{
  "norm_place": "pre",
  "rope_base": 1020.0,
  "rope_fraction": 0.5,
  "init": "orth",
  "init_std_o": 0.0,
  "lr_head": 0.0211,
  "schedule": "cos",
  "final_lr_fraction": 0.03,
  "doc_mask": true,
  "dataset": "wikipedia_en"
}
Each number is 128 + 24 x the weight over its row's rms, rounded and kept within 0 to 255. Layers, rows and columns count from 0. Numbers have three digits each. The size before them is the row's rms in percent of the matrix's.

# layer 4 MLP down (transposed), 512x128, rms 0.0769, rows 145-350, columns 96-127
106:120121164121149127146189079170117105093135106098124133110124175121143147135108130115138142123171
101:116104100153161110118131145143150127138118188113100113149174109127121133132123130156136137139143
098:104120169177093114108090119126148110145170136075155106114086133136134128117142101113130150126081
105:149129149067157118164085117105127109121175127141119108095126155128106119147121082137179147107119
114:186106142079147137181135096172073110093140152099169089129135123145139134120165135144114126094123
098:145142131081117144107100102095147099141137145154116144122160125156120136128116140131144140143072
100:132131125131121124148108156092163133111163147114106096173069114157121091138158082119134110141149
099:135097115111096158117131121128144121127184076101129104152172116165171151143094130116114103145075
100:109122101137149128098112111118141093117152141084102171142075081149182172113103126142102161132109
101:137102148121139107141117146172138109175156154161117191112098126136153159118122111127115086108137
095:123124161150101116140160153106130078112162116127140131117131105128117148070115133102161139146105
099:110117103113137149130135158135106108120149155119128120139131147149134104110150105174128123073162
102:159129135146142095143138183119123150043141146080137137150131111138124150138148110123144099095098
094:136099108082134108103117124119148119163127062127131162085104118123154138175164121141113101155152
097:129165172149121106124149131136145103159106148136133120149123135091169141148142079118117071179102
095:148093163136125117098084111135144121134154114094100131127095130115164120151129155118155135141121
102:131104147150129110123131138152112196140101124112071160133118116086135106090161110141094129087137
104:107118100144191118151108137135148076106164121170147138084126154139121105102164126131112125119159
102:140100123131161103113107154109140164125142154163086153130120096143155134144122146161096150095108
097:107178111081139114119141089096128117111107116119116117142159141095127134087120110141131102139141
102:083127162131160134130080148115102154167105110127152113147137128157112096110083151147126100117138
097:165137125182148168074125094141127130137202139139156168089112089136120127132133164115135144116141
101:109095101128170148162122149099075115128143104175153095128129130119144127152101105100135110129117
104:100129123141133143103143185126148152116142125128118126140127122118099140108177087116091172102129
101:125169146150128077098102085128113115112151156129141120114120123147161144145089122143158093135148
096:080162144159150144119147147127071155129075139114126123141142147119144095108130108160159107117145
103:109142134144124175118102135068080068136126143124167135110109111116100124131128137105131195131129
101:118115168117141066148117167114157164140113132152138081091151137129125108112062094146127158108176
097:103091153145142154122083138122127099171132154126123140157140136128152171120148128141172099099141
101:181168124122153128177094158171145143118104135129144085138127104132118176118196097164082127074111
102:133120134121106140129097097170105139142137114148144132161139112100156132084148132117132136093132
100:144141137164127113099107132086090112178155136108100114149103114110145148130165128150151138130124
100:114161132121126107166130138117090167132091062120096153139101073126169114133139113120169123142098
105:088121142137112121161125110102087126122094127096141107168136159135129141131150133134143108160132
103:163126126155121117140111161088104150144133122074139151135104125190159160113148111110155161114103
105:132100133165161094130091138110142133168144127074105120145149077084072135137154124135131132132167
099:140144091103142109116119149125092131148133120175138149104132187135142149108090129123139141118188
103:146104159132103098119109108169104106080126094132083142135122133106131144159135126146136132145120
095:146126096113091125105172122152183118160152143145125117132120164102122120139102141145141115144137
107:120123127153077127153103118140112132149156185071108136111142130148099163125117182153117119153102
102:145148130129122115105172125119088148131144121146125126064073130158179105154132125126125120117157
101:101138139169175119181111120149158136091148095136127148171177151125161113113128087156123135172141
092:144137107133140169117071144120103142192135148096109139093115092104140138153127173156132141124116
094:102097131138130138128146124084120082153179126132143110140100132151145073140147111066122126150145
100:133167173165143172139171103109134108134141162128116146110130133124094122143134121090111133153142
101:099178132137133115137132125141113123108184099131158126133126145117132119137138132099142099156130
104:110118085139130116072117115141112128111085113155095129099139138128113151128116123141139106095131
103:157123149146077114146151120145168115147077137137167108107150141149148164116162111113113133132135
097:097141123120140118160146101150140109147134152128149072119143165162166105101110105099127158136157
102:151108133144093150103122115160167116132090148162085121107116089129133143091113121134106160136131
104:128133153107169114124108118125118126109125142127153096109146098121088111097180139133104120102139
103:109126142127132158083122133163121137139134121110177106136094143103141121112172087157125195175127
101:136141107148126123144145110132116179112118153109173130127106156086159133105159127136122107117121
103:134128160139118149138154112117100151111104135108107161148119113179130143134123117083131123130122
102:137092121121103111153169103115124106137106124132119165146142153159086158116115139131152124081112
093:105173127120159155185158119093133149151126124151138092118102106137148096077145138128091101158113
098:103136119114155149122130114123121110127111160115146123105134117151117100142069104116161124071075
100:112168130115148140089159173104104132146115123118101140114123088115180142113132164165141094141148
090:175163139117166139157120160141098104126121122114098135126116113123116126076108129131171129140137
095:098151104154133109097121161128173116117139117133143073149138089125094126139160140135153167163152
102:186175118154110120120080165193159108143114112078106129157114102139105163150123147131112142123123
102:086134134089163108126139148123123094120147120129134095107111152140133131132151147109120130150087
101:123102132128152117137112105094120116112175098105118136140136082139136184154150138150133141134121
094:123142153162131183132116181131084112142157087108167108120112161127120173112133148131187121114142
107:128142135112119188139087112146094105132127136144117118111108125163138139114118140144153138118122
100:090144133132107126126114107120093145127132113154144097136084132082081057119104169121152120127157
105:149159105150130147138155125130075143114169051108088118118062106117130164123105103127148165100153
098:142115159146125081154117144109089104114150124105079153145091111140118127174149133085123186100083
097:165150133139142157122174136133108105119128130125122146150101130135091133134120129113094103147149
105:120142081131124117111103113173140111124151160157123165110147145164139131125108115106113161124182
103:132149166112142082151155132108111139077150125116153145139137123120158153204091097155144119124131
098:079171134133130147138172105118140126161105101103184134155170139120109186155119143113136120162138
108:167097163151110125150067132131093110067092172129113148141132145168130136121167159070164150138107
094:114091141118169109111107117154137169142114119138119140115086147098090146150064108104171123143141
101:189122133134086131144107125110108150168122136131135128114189117109096141135102109110147149147108
103:116153101147080118091084145115126121087159162146126148149135078115168121127145152120170102160133
104:137143170130070135160068193151148086115118126116129128127118133141092121113129124125083173126118
095:133133110090144139092136129179092106125155126095110163111136113109112174157115074137140112079096
096:096125126138124121143157101106119148161164108137142150134102095127114139107078189157148098120049
098:139122097126191091121111145091099140159151131140109165155122087137131136102117172108150123153058
102:098112149167144095150145161127136134122142087141133111155114112120126132122169169122165131134158
103:134123135137175134126072102129135145108135184085142141142058138165169140142121123122128108155134
102:131115131158172164144101109134111139126134111129078139104114130156126161138157170104094154114196
092:139160189143178154111144125155106119141114155140165159137107139073142129113146113092130168142086
103:118141132150121113119095118123140096208117153073128173064135124109118131104094128094167086120099
100:096112123131085121119135150097120122140155135157131136163114131130148100089140128073103137110117
095:118103155163140120088114094160121108156139113131070115120103141114150139163058127097092103112174
101:162146160179175166114128126067137111122134124083166149125178086142126155140117099135089142117121
098:137145158192098127162112129097104145090147158135125114118115114123140111153161108115109129134130
098:145169119150106130111095141123150163140121170151123123144122124134148105118137107149111174112105
100:118125109144144092106140103145100091130142099113142144134126186096154170120172168114163109144125
101:125168127075141142156142189150154096098149131135139080132104137133123140130149089107110160152118
101:121144137137130138120132102147143131191205129135148114132160132148156138115120144143161073176122
100:112121108144098116142107108155139099136151122102143173139100117131143087146093135163131120111104
104:108104126116168106155191149144097148131151125106152141105133134144087153141134149129144151141154
097:104124122105134079106163149127133118141153146121104091185099132157109141137124041154100139136115
105:133140141150097134162119111079118109129133114134128114146099090164076109117085134144196075140129
098:072149110143157138101146147162109106129121127135115147107150104115147130124163153103172154115091
103:145114148125162123161117150095173153123154101133180145140127088116097119104134111147088167130126
099:128147113139140168137129113132134107138158138155134175175120106108129149145094154146145125094134
100:143115131119126130183120092185089089126135135142167112148089086122106153139128160149124135106135
099:088096186133115117130145145151138124088139105114156120119099104146101095155116111097124132139110
102:114147128099123144123090135182144134133138128137118114113155109139134133131129115148100174119116
096:111113135116102102154119109196143135124127151162162066103087153114132125129115111143131118131109
097:102131118119114116106191149176120115162131125133131116168076112082154131127124114120126142093144
098:156145119178112137093116134120137109116097123141090098129058158118118120112125151123125167099143
102:137118107116106107163169125118151126120130146114150130188121160121151164125161141107164084141124
096:105136119116161116076122118138098147179142149079133113148146081089124139123136145133135112141124
096:112125093154167104136161119145135130108124153121123106146120140130119166122124105117120166163139
102:138118103117166149126144109074129132118140116097101172118119156156143119144101129134107093106112
101:172142120142130136120122161143103141158111101141096121128158112141096122110125122134118120140074
108:136112096110105103137130109135117144153185126141130155139133112103157174113154162112141108055095
099:125166151118139090127106130176169137163114163141087125128081108152096126100123059118150116111094
104:143127109148124135136110156127130157125147130130139104120108102138144140161170181124165133169120
090:089101133128158101098110146105155129125147098128106145145143107154153091091121081131109151125141
094:156142116132147134151153144156104079101139126148116109113147156119103110134117119106143148141105
098:144136178131132118125162136127158151151128104143138118149149105130110126161134136131101103126140
095:109151145089118153117147161105113130113105178154116151133120126121129127146114114149162114119126
105:161114128115128145147112169128136158136150107128136140152132100133120121119098122129133100100169
096:152115137122127135137124101101081116146179166127110124169131127104139162158156148130096110143108
101:164146179194142125143077116137101150122102172130110121114113135111138156132116142139136139078137
104:121153142118173111090126104125094114139136171127122123138131080143120131129121134147140129120153
104:144135169124083148137084108121147132139138169087101107093127100129081126127112109104155148135138
102:135150119124141138118100181116156107192098122139055132072142147155109146101133126111153127105130
095:131152171097127120112086135130151146144145123136139154112145134141062164126132099107113151131166
097:088151154133169117147171163113132098132119129150096106140115105133081091131140069124131113086151
100:133112123106187132114067123141143118138162137104126132155104147124144144162129111156080175129106
103:180086130131107131145141145123106130149095121128138111160149120144096130133133136127079159121139
097:097137162122106116104134087162157134118176143147140140106121148137136086114103105083134156165147
098:124146120147108131161125118121126116096096110111130103104152162129156130106145088169142125128084
093:107156149155115104133126141127125085127159145110113115141101142152100076129139115073116114097130
098:115118160166083114093116151112115120172143152123123136140116141098105151164138140100156075115114
102:082093090136121142150152107107106121112134120102101144120137130126150141131129123129116109124098
097:111135142174104125166180088112097128078152105145147099130145109126114131092117151097180109092128
104:115146126142117111149143144105125120126100153127083119140123157152153120141131120082169116176092
097:090125138093145106130166115142081130113132160135138143150097068085113112103132117158127108133168
098:119083109136100152126091111146136109093178104143156146123159143141130165157120094135132189146094
094:121101129134120135065153139086086108113145146082138101114143083151135146078128088162125132142144
097:119124149150174120072126102124102151120142117127105125137133162124100106121117155109132100116166
103:134139129159114143165141080111161101121112132133106097127102149085126184127149154092115114077164
098:138126146110112125148107125157128161109105112088149163121116113133091116161101088151119118114151
104:099133158107126083123112118135082131188151153158100149079098097132137146158135133125160146113146
102:137111136163136126115141070126100159122131135116140120160159121154077110130109138130140156077163
099:109122147132126083127092083110096168126134139118119136175114139120150104142163139120112127118144
104:145171134119121098131110103143135109133143132156133153133055127103180131126108111093145124127126
101:158103104133111129139135157118135094136141124142106120181136124143151113120101110124140155153138
105:151104143153149092094102144126098133103131185128119128121167099137124159134093144193123091114173
102:139114154167080141129195111163111148123105184125126109136114154106111105122126117113112106154131
099:092108143116124143143151099129112087144150146113136161147155100127116157139139095100110152139126
099:100161156141096126078123112142137123168199141104134138113143097139133097130148134137121165095147
099:132156150118146163116121090119116098090156132098126132137147110092117127132127137111132128156089
105:149146136129185183150129162131116124107097153103081125117135162097082103125166123127119078121142
095:100164151113114116130114172135139128132157088151088153144133140105136122086164088165130155145085
104:150158141138162176153146139166090128137135099177114097117129105097136159125106102119109154087107
093:121115140101103154191144094141141149111136158101095120145109105177126096149116108139098137129137
102:170084122132133141152123163135109096133129180107112117148137150134073114126114143112134125133120
106:172119122109171112163097145101127148122130132105059122101142096140126158134154111145133132137168
102:117136125127145096119086156141139131111125112101141124174138121121131133143118133156101122113116
098:120154118113131101075144122140117142134150149108092120131144158193133117166143127106110132142109
105:134161141142081105152136088171125100137133128146120126130126161141157143135128164124115151102141
102:115144132157131141091124132125128156124129157096127103098110096073120177142108138138121119137147
100:147091156129151154144126165144115145151114115181093117150141139112090095110130126108129137118109
101:094125116134169101123087129138089157117131141139141077121148097113077152157122091137120103083107
103:124139141095130110152114135072124095132118099104135123137129186124160140164102103114149066121138
105:105173122181179097133138145069143126132151139149125129174129095133113132153099093137138072106129
098:118115155115096133134132133146097099115131163123105137138108132135103141126156154070132126093162
100:104124142125126125151167147145121081147103125102101148113107161082093081106115155119168147112151
103:155136149125128135146098111143136099107150068132045107113125118095089120118129177130134141148098
100:125162161167119107106175089110130120153155115134149078116098157122115115121123107113123079135150
102:097114177146138161167148123152122083101105135125142191166106136123149151117126126143111149098123
098:153117103109098097129071111118110070130154138145131118138132188104161129141133105157153143124118
102:115097100181123138144168119107101149141140126137145138112106141129084116133120090161129154129134
092:131094126135150167096143139137105147121110087131099127146108120166154117116099121122146155102068
097:152130124124130168124138127135139131126082124133160124137117130141210169093126118126149109123133
099:121172126142167157117102092128099130117143116094111136149126136124123135165075129134143102119173
096:151144166127070119124140130138070134122109148091129108127082100143123094145156106098147084110131
107:111123120151111156128159137127135113140113142135112104159144123168112116145143084093135117152125
105:133128151155154166094131094105130098122157138152171125110122136133107108086156151169162172114135
107:133167123123156147136109122075127158111148125116080114086126150126136173113091115146119114123112
091:109128176138126127152160123162130148125098132174112122112084113122139123119135144118151142161147
097:133141121167117081123131096138150159111129128135096171144125094134145133125094164133147124094103
098:123096144138133169087125132091127126144160110148133115151127109130115174107097125112131133157149
100:125131165126177122150120094114140118135156152158124102134120172122135140082156123120159113171151
095:143150202120126072112161141130132102141157147141184160160145140151111103136125120126142143139134
098:168144151135115127122132173128086124132132087108142118132116137103109094103174138146144138100138
107:107151139131093088146109143156134146144114122105133148136114148140134197124124146140112138140090
103:125117105124131129107124109169114114108103130123160157128108148153074150128116105162097121122105
102:099162117096105151147084147158140072158103171127146098081113103099092108100106086135106155150170
104:118138147160139132080132132140119097125136105116162109131098113176157100142096134094131111151165
097:117167172093116150168096127122154074128125123073128149170112119128113121111122119142124147112174
101:109145142098099110134136123176160138115152110147151138123147134145135094090091069193136141110118
110:177119158153117126147165127127128098114137114118125135141113127159068133111135132131143157094096
097:086150137109177148113123134136082138125122128120073148135155074148126146115166116151123129112161
109:093123119165101156156112137130147116114126124129146091152140129089139144100117163091143097087128
103:113165137118124129121090125139149106134143103120099118124103112096123168155123090135129169153133
094:113121117158105128126133112154130114164162146133075137107139086085122126143158140141112128157096
100:107088153168151114074101141135087127136135110140124127121120114139140147066168086133147166109092
096:166129111139190136088110074130147109109165122127128138107132133144128121132176114166145120099136
093:111090118136140137128177146096124073146145127153131140127149137138113144153126088140138108140133
104:105158099097139105170165118119094116133139110171110136144097096113137150123138120119151092169129
096:148110134105105147114093110138146132115113110139155155127136119119158155098055135126144129120100
097:102067105126139135134140134110073112115175140134106143163122168143169139088141137114117113130147
101:103105110128084140133148121122112147136107119128126111112123156118168148094117139117127160138116
107:137160067110112148167155093138161162130115107113097100128101103156151128130090160095126102149138
100:136136112124147134136122113131176149129143159112110102131116116148144144116121149117140106100137
099:132113137138093136114192151140132112123130157104121074146118089091094090106163139135174144112140
# layer 4 MLP up, 512x128, rms 0.227, rows 146-350, columns 96-127
107:133142147109162104110142173131122163118119120158096110126117128143151143094144135111145079132141
098:148125145103093111156083142125143153138153162097147097133164092149091132104143100147115177166121
102:133125149113117142110097110144114099135127137132153137099150116131142145112135101173129113134145
108:135113110080139148144136131118125103153128151147133141148141156114125097104156173156145139129146
095:121136091089107120084098126145083100142122122133101104109106146142095118120119109127141153165113
102:187117136104129146125146111107127149127143123137148122091148123094146102141148166129187155138143
103:182126134117129091133147103134156093137158139153177089179104142155111150120135113120147150141121
094:104122173078151128111152133106118081096111137122113159132106113147128132132117147162121106118136
094:151132157138086177094120100140116133147129089136131148102127141144154118141078135098183076147141
094:127140135136122135096140124188165158088113120120118099127111127104137140169115117102106164188133
100:146136122140129132137142151161127078108092100130109103134099154095113130128164163137122116124117
100:162088093111106139113172143180117125075123150082138112124120114151138148105152091095089136151101
105:133129112145081140131117147122149071131139066130153120099167103123166146108136145106112157080132
094:133094096103161097090146160144156165148112111179159126073112133104097103150154155101156149077142
091:106094087144159132149087121109136144140090126126133102151138126138125176146195110125125128143125
103:106127139152120132166150126144161146116138156096066122132084114107127125143151123122118148120104
104:096120136124140139145095133165149130130124123109074153123101139154151136158144083179100108092165
098:153085123126160104140137124115145128118128101103144189133120108144145140105129141094101160098130
100:121100159175139128149118094106106124174114109112112131110120157117157172146162116139121099101131
095:150157140106103108103149148070170099105135112148119168147138093102163060114071169150122135151124
095:117120139121126152094180117142070104083104127126119126079159090114138138099159173144098131132125
103:124142127124093111149156156117159130148129144143128173171152124126138100123091166129101161123124
098:143110113078109143118088113128153149103158129196149139102108133110125157112138109074091147120114
111:144146133099121107097103138121073129083113142118158170171159135120144099111180117181117149084145
099:121189111108115169134163128136141125125136122126155170140097153116140142148159136123148086147183
097:119128099140121134133111129143136076087142138128095118140141124096130137132148167088126134136127
099:108146135096180102065092110128119134129102146101150110118130130095146112102099134138114131133151
098:141092135098130127132098141095097125109143155147125133104166173148098172135154170138105105058141
100:128105109097203124121088122152114128100120084116156135095139139158138126110146138121112147089109
104:141168134136135141125093144140113097085131095137110100114125133171127150135082155102114124115157
096:169154082108092121138134139118160137149110187147124114071151147103089113120121166129161147136152
100:121131158132120164167153099138125142167083100139174138083136176093131145165130131148095099194110
105:122147151084087121170114134139127126117125129143131087150138129094142085145101139142125102140185
102:136122137085117113146112181103143135114121105161120107120130101187146149115108128090169151120144
106:095089105128136145183125163175110154150106106176133110153119160112115110114128131123126127147181
100:140102132099103149126134124121140087128108133106144130118134105157134082108169111119116126138126
103:159115054108098120111108159116136109105155139148118111121146170139115113129137160101123158140126
100:118139137120124067118122117141117146128106082093137133097156120121160151142123134111122144109121
102:157136142124110119156107146127125112119113137135104139119086090148104090120129169171103143100167
098:133139073120132114166169111121095141098081154138119123129156124143202135138163113116132131119138
097:091136107084143141104167138132141126068129121121071142154167126086142132112125106124123114185185
086:146130119111117157152149123164122150159078139162117154146112131128121119176077146101104087155144
094:146148106080100142094123159119114141153149145115100175111157143126107115129154137190120107075151
099:130128101063129113113135106130128088148109118109118189109129140133159123104105128107108094154134
101:151097131116120136104103124082112116087135135137136075101119146089139140149150134139130123109134
109:161104132132138129122132141130155108115139100091149116113090140086126114159093127143134106131161
105:137110118133130118080143126126166121104125143088151128106101119129078070079142110131101160138185
102:079127143085111116119138137107104154168120126156130109100168136141096109098092115143134133139159
101:148080124133138160107156124152107093148118146167098121141161156147115129081143145098147156141130
106:160136136098096108087128118161105104105094115154146133124128158092080103135181123140097112121134
102:139162155110097176102125161169122148066120084130074096109154116117152141119093089154148103091147
098:118158140124147137128116130156154092103150164123136138154138094137160097112138098120094115141129
102:152149132130149118100152133126105130123114115164157165122135089172099102111140164144140118182153
109:137063178098147083138141138135109110101121126159111125099133147117150179126143124139134101154111
095:162105156112100147111068113116127140132103122151131156109128143114110105145107120106090108176124
100:198117121125142130164099120095152094130097103090117096131117142167112080169125126130107134150143
093:165113128095136112116144115143164115134106085149114138173145134120183126129177146080111139110121
091:138135099148142144167139118141126085106090082111109136179072175125125142139099129145158070088148
100:139132180122128140128146130091064161113149100133144112129126174150140110131136184084074157109115
099:145164140136056139111141117119120110125121151155144181137128131095097112149141140138082096128122
109:135079158124148120131114118127118119134123132075122133130154094151079122135108111185183138106123
106:138143124118097120131138124139109096104122110136136189154169136175075103135114141120118098112148
097:146104115125141108080105108096121146163138136138108133147135129145152131138135112154147115144123
111:173152151136139099118147149184132159117113154157163160105143162153112088128155132128157105132084
095:133145147090149155142122111141132116092116088137101099142085129111154096097134128131129079123145
105:104117112151171126128131184125120102116095177109119126120141063121188113146124101149153113124150
099:140123119126115122117126123110141117161121094104116143165140125128111103139166157132079130066151
095:114103133127144146144128155156125131137114161189168112106090108135151141165091132113144149130162
108:165118109101110104173100115091109125125111117075113105127168123140117138147140087125135127110124
101:154126099125081134138131090119152139106126126188144139113129161089132166105109097103118149131112
095:166102086126100151142157123141163121088103121176109151151099112167123156123061135151132127181107
108:148105087147127089142081116155133128081104131170097096127159148137083129110150154120095168087142
092:123112105114143102161167135085118154111128156126136141125160147131127159138130106130107108139122
093:173107113134106170152136098151138127126144112183108136129116134089135117147124112141110119116157
096:093131117111163113142117082099113111186093141142160128110110184174147135157153119156107113080155
104:143149118127118103119121138092119121153131098126128137106155126142101135135140142117125078149127
094:097156125143129120143141105114105115146135131164110120131129177111133135134101136128135134071149
098:138107134142151165112160069132138125142117125156149158147088089124111101115105146148151144132077
103:111102062121109121108137155105114137101110117128115099148093133129123137170161111118092154120137
098:114120117140091103106081134149160082124102112144110171150153110133176164118125092119084118086126
101:170123090131112155127130133130072149140098102161079128162132075144146129123118122143109094095107
103:139134096088106123160141111114108138086146155152138168105139118120164165081092122125123142143154
094:167138109138147160108137133111127151172164136142149169121123120093137088110104131121126120131149
102:167098143122080137110121127143140098189126134081117140090109135140116105110105130097102128122160
102:139147123143111115116120142117127150134100092102108116142191149146116120180138109100192118122149
098:092169064135140123123134101148134118117140126134060114117133135143144082129112126097118128110105
104:119121123138092122112131138133097117152090100117149135120067130150128108117134134141126170132166
096:136109120120116138101117125106153173112120065132189089122159109131143133125147162154117146146137
102:131139133106120118144144138132160093143130140127132081146125120148168137105121130148138126114139
102:169119105122100124126103148105105169154153139124098134126096162107159096133101118127129094142108
105:144092153097145092124124104109127131084120111076106139139179116118116150134146150112129122121123
102:072144148106069165107141083103140075102107103087139129119125159143170128093133162122150144145126
099:138120178112101156141092026113123144108105107120143108129120170125134139118107172171114139094126
108:144116128138146114177111115128132116150125120135160129165119124132152102114111157136108149138143
098:142132104102101142142092153156192177142110144166138207125152146107118118144114144122153127152126
099:117148118120148087121110121134118127121087117133160110165152098130112116123178112114110122180069
095:115139121097124159108138088147134120136100108147110122131107123107123133154127121141170140114132
108:110138162120098140103121087143154144104106104168157132107116124148087103154126133139126123122098
098:154151136092119128159168184130149135141143127137121138126106160112100067172133150135099189114140
107:192131124094096149140113101139124114113118130098138135119136107136109118122169143158113135151118
102:131108106155129142158091181104142137145149150117131112114134157139135094157143134120136159140135
099:109115115138159177151103143160117139154145115138096118148156127120165104135143088161102100129124
098:179137093153106149122147131143135096144119124116112125135163135158172096143139133126144162136147
089:151138107117151137120146089133107107169122108165132103109141187095161127077128103145120109107143
094:184150124138145162165117107138104121117123176130108097100164140110155153130143123083073138140094
108:118137094102126135113129135145140152192141139113135123148157107121139150123110126156089138116146
096:121156112123117129140143129090126131118128071146144091136108131144148127154143095107164104107146
093:154089149107115116158147164112129111140122125151126135121146123147157089074152132175138123110149
101:127110102146115103119111157146140132165157137145130130102134184116125090142145138117108177098117
101:135135099143174086152122150133139182097132102110148118116132177126120157142115115122126126144179
102:146107146144108104108107135143150097118144103081153142142103137182154095124129151119107156115121
099:116137120131109131099101116114112185116103149150155148185137129175152109113133129161102119150143
100:172138096146152147130145119114088088143083116168093140105175112121107120113163140124108175162117
093:140153140131120127133149140125103123167134140121146121099119190109100134156126143168108158155115
095:142127127106094138134122124124134130178091174160142094103086176115108142126140172130125146159158
094:159126097110126153145096131122132148127139128126153114149150141152088145111121102130088111131101
091:125096138138103132183125105116160113141123082122119139147115158105104146152136148144134117147144
105:168124154138158153108090115113127119118139132142131154114111092111115091173108145140095182080150
097:128147126141131124106089183133133176159154107124152144069138124082122108107149125111154130124148
101:135192103140132097175126153142157144137161184113139103104136162133134111152127127099105109168095
102:153119135114129139096122109076142164119119089149112081173141094166096091119161148116112150162100
102:148133130101126118176125135147169155088129153117191134133128103120080100147121142154113112129183
100:164124129104077155165163109157150144141124129121099120168078116122134093118177072182124160104133
097:146100127125111176150092141128127146157145095108128164162157124113119132113111105164123171133158
097:144124121137157107137130186152112119170175135115147124131136132160132079167142155136115110113093
100:137113162113124131082084123095146149139125110170121121101135136087116122128148118126143190152137
101:126083161123150103149137137113169126096092099147129151118127109113162100114160174146140117146156
100:153075133145081163150095155122092096110130115147103153150128151134176112139111128140132181105145
101:193121117106112098135152133110077145113144154107176160159089111141135126097133117114120141124167
100:117085131120115093157120180190190128143122123145128144138114110106102098136160125125156159148106
101:140188110135152141137141129125134116108092148141150145114190101188108161135177127100159132143144
091:166156089135100108149155138130160151156123092156116135132129173140140116094114136107160122153126
100:095088123099134159116125133152142139139106110127131130110126135137110126107150170133133155117154
105:116120149145136108186123149178163124112139153111136086157116081153161120182163148131140143110156
099:105090148096111110109150149164120124130159111140159101151100148102159122113116097140099111111128
103:133115138133093140133145099154150119127122101162119085124098158154140104163111142075150148101111
096:147134129091107117103134125125138110103166150128108111125127138150164148103132130156159173124113
109:131128146120160114076156115109125134118101139105112135097182120100107133158120128141151133137146
100:109125098098129078148119137097171114096126096138153130195151110128140119155128146140120154148129
098:157116139133088163125110112128157119099176133166140126139111136089114138162155098150128112123114
099:166131137133096106135180153146146121125125124152110119155096124132120077169120198140120093130169
098:124139158121159102117168088116099128120113156156122127093162184127129139133138134128110088127123
099:104110157133104110102149085115138164110136149131158131111138119094108114145170151110123162152157
105:176107085122123172122141123086129124131114129166134141101152108109128119114137090158085120115122
104:157110095131110135113156126137120081120092121131162118188178098098106142065130130121145138146134
109:103161139116128141092105123136097125128099114165124128142116122123122125127121153168137134132141
099:165133120112096128107159157157193120114108117112135104133147114112121113134136120111134081122137
103:155097112112085120071138119123167111099089112096160121175115107149125135106166130104173151099152
102:160121126113151153099098149144135121112129114124141116163119136112113162088138140098120143157103
101:136122112100140127134100130091124154143108164117068124092130181131154135102136121099157140117183
109:140122130155131111145132074138135119111178140125101170065142110158138154117129131151169166126135
101:132118136133143136143145140116159107124112133125186092149098111095157146123113064132128133127105
101:113139136104142145123102090131086076117147093107118134137151138124147134139164127109091120104187
099:131124145109072116140135146072140110131118085142081124150166124152161112154139143159115184116146
101:128128149119128165123161091124116097172122084117110139081098125124108123094160148131095109182118
099:110109141147149150117074125147157147090088074142083134169194094126100133142125154160133137145166
100:134071113107110116122131144124103148151149133136090173162085091156152121120093138135122067158104
103:113121101120099109121109124120172094110122119125118155168122091145150112115114122108153141128142
099:139115148071167112127131135096175100111086141177140129150120131102080168101170132161151161086152
095:133156133132087130142103155111091113115139096197127169123114129114102094125145115119131138134096
098:126128082095118124143079123184108110136100162139140087137151156071158062138143149128108099125106
094:134161097114108125121166102119119074124118144155128150150157099093096128152137141148102089107148
099:134143152119123091147114104069170131118133140125135154169142131116148104197092096122081123099100
110:136119158108159169066113137079127130138126086135124130110142111132087112164142137095138152163164
095:119108139095143153193154091085119141144133096131122130110119183128090149142107176107107126102139
101:142106132095084161149114162117110159101127104100169138116119149149154120186088108133135111140109
101:133124122116113097154134135138120186121106075138143099117170128177150116076147086121097164147129
102:116071060069113114169130136116155105123143115146080150119091153145131126083175136156078124130138
103:145141107131143101139171134101154113143112156141122118133108115140120114110140147122126131158132
092:138077121097117120129151119101153094108172132148133122125138169114117164130152090075143114052145
099:125133130126119166139129103073157052116085140126110123115134071159133138124134146142137166126112
093:151135132125129104108133123146099115094155135107088082148146159142145189121088160147151131111104
094:147123102126135122115132134117152108140118136136126137176098112182170122143134136101175096165121
097:131130089109121160128105112094135119131122156170118098139135097088085101125125175178183128182091
100:124125098138117105116146124169101142116117116115163143129128120131155130090155083103140176101120
103:163137153130133142158127135135125109138114116123126154120155106156133066155137110139127167084137
106:144147138114136111125148154117115113088098119115092112128114097131087131137124133107153150120165
106:103159125113127164145133114104166075087100075087195115114162091116120111117156134102127119153108
099:152099102163135053148139091112117136112143083145141080130131086114111138101133145158138146137111
097:144115154108128184148132142140111111104156168110126149152116109148180102095135135133100165165127
100:139142114124111138077158117123122134102089105139099125126139142151126182126129147085155112152103
107:135157112101144126123110133092143116138162119140125159134100135152108131089154122107127114132115
091:097160086124116111163107164124169143151118120157115131178140192111122131158097135127132150115101
094:140126112105104080093112125113136156104095086182124146141129130115143128120105158111112130111150
108:112109132097115128141129142081133098097112149101134179102114105088125097131113152126155139166111
104:152176110089114120101146141192147107094149148123134119126144115095097123127152169148157109143174
108:121098117098100102113165153104089123125125114122119154121159111118168120123108134145132143132105
105:104134087099069151120130117109108123161070133100157128140143160155098113110131178131136122136130
099:152130105123159166184125163133169098114158137145142134150113139151127108138108147160113135130158
098:119095156115131085155088141080097107136106112102102148162149171101151114137135086176140144142097
116:128128122124143055106197161124163138119114129107087130164128131121113107173120125133122138134134
098:099144111122155111151159129122100130108135130112123125179172147140145072168139114115104116126111
107:121128121146122120132168158144141146177093132081149095139130134084088112088107132156111171081147
102:154079127138130111096129142067124156128145145128128120159160159198138137109128118152128125106160
095:141131094105127095135121147125116136134161147103153147087162114144101125106087129119124122139153
106:120120150085124126118099156096124107128145141112114147105137128133142144153107115095119103130130
097:125133101143149171131151145155102168121109147119116160127121137108106156150117137164115110130065
094:098084127106102142119150135117104090138139115123131162126118112129133102093120147145108145117123
107:122137139116143119098108089112110097128122104115189104102127086101094175157090128154134142129126
098:116144104121107114121158155088105117138111081124121107111093163139172129158098136158126112120120
098:189152090127110121148105089082123080122149144146152148133131136141109107108141110114105102119109
098:135145112071140137164132086131158135123123142131134139154126122174129157152093143109105122160124
098:160161113105143101116112117213141143142137110137145124118151136092099143165135145100129120113163
104:137080158136097155135100164105132163150111113138100132131136152145111167128118150135097127127152
102:112112122144135134152167149114115109117100124105148133124134116095139074130116171140121132134116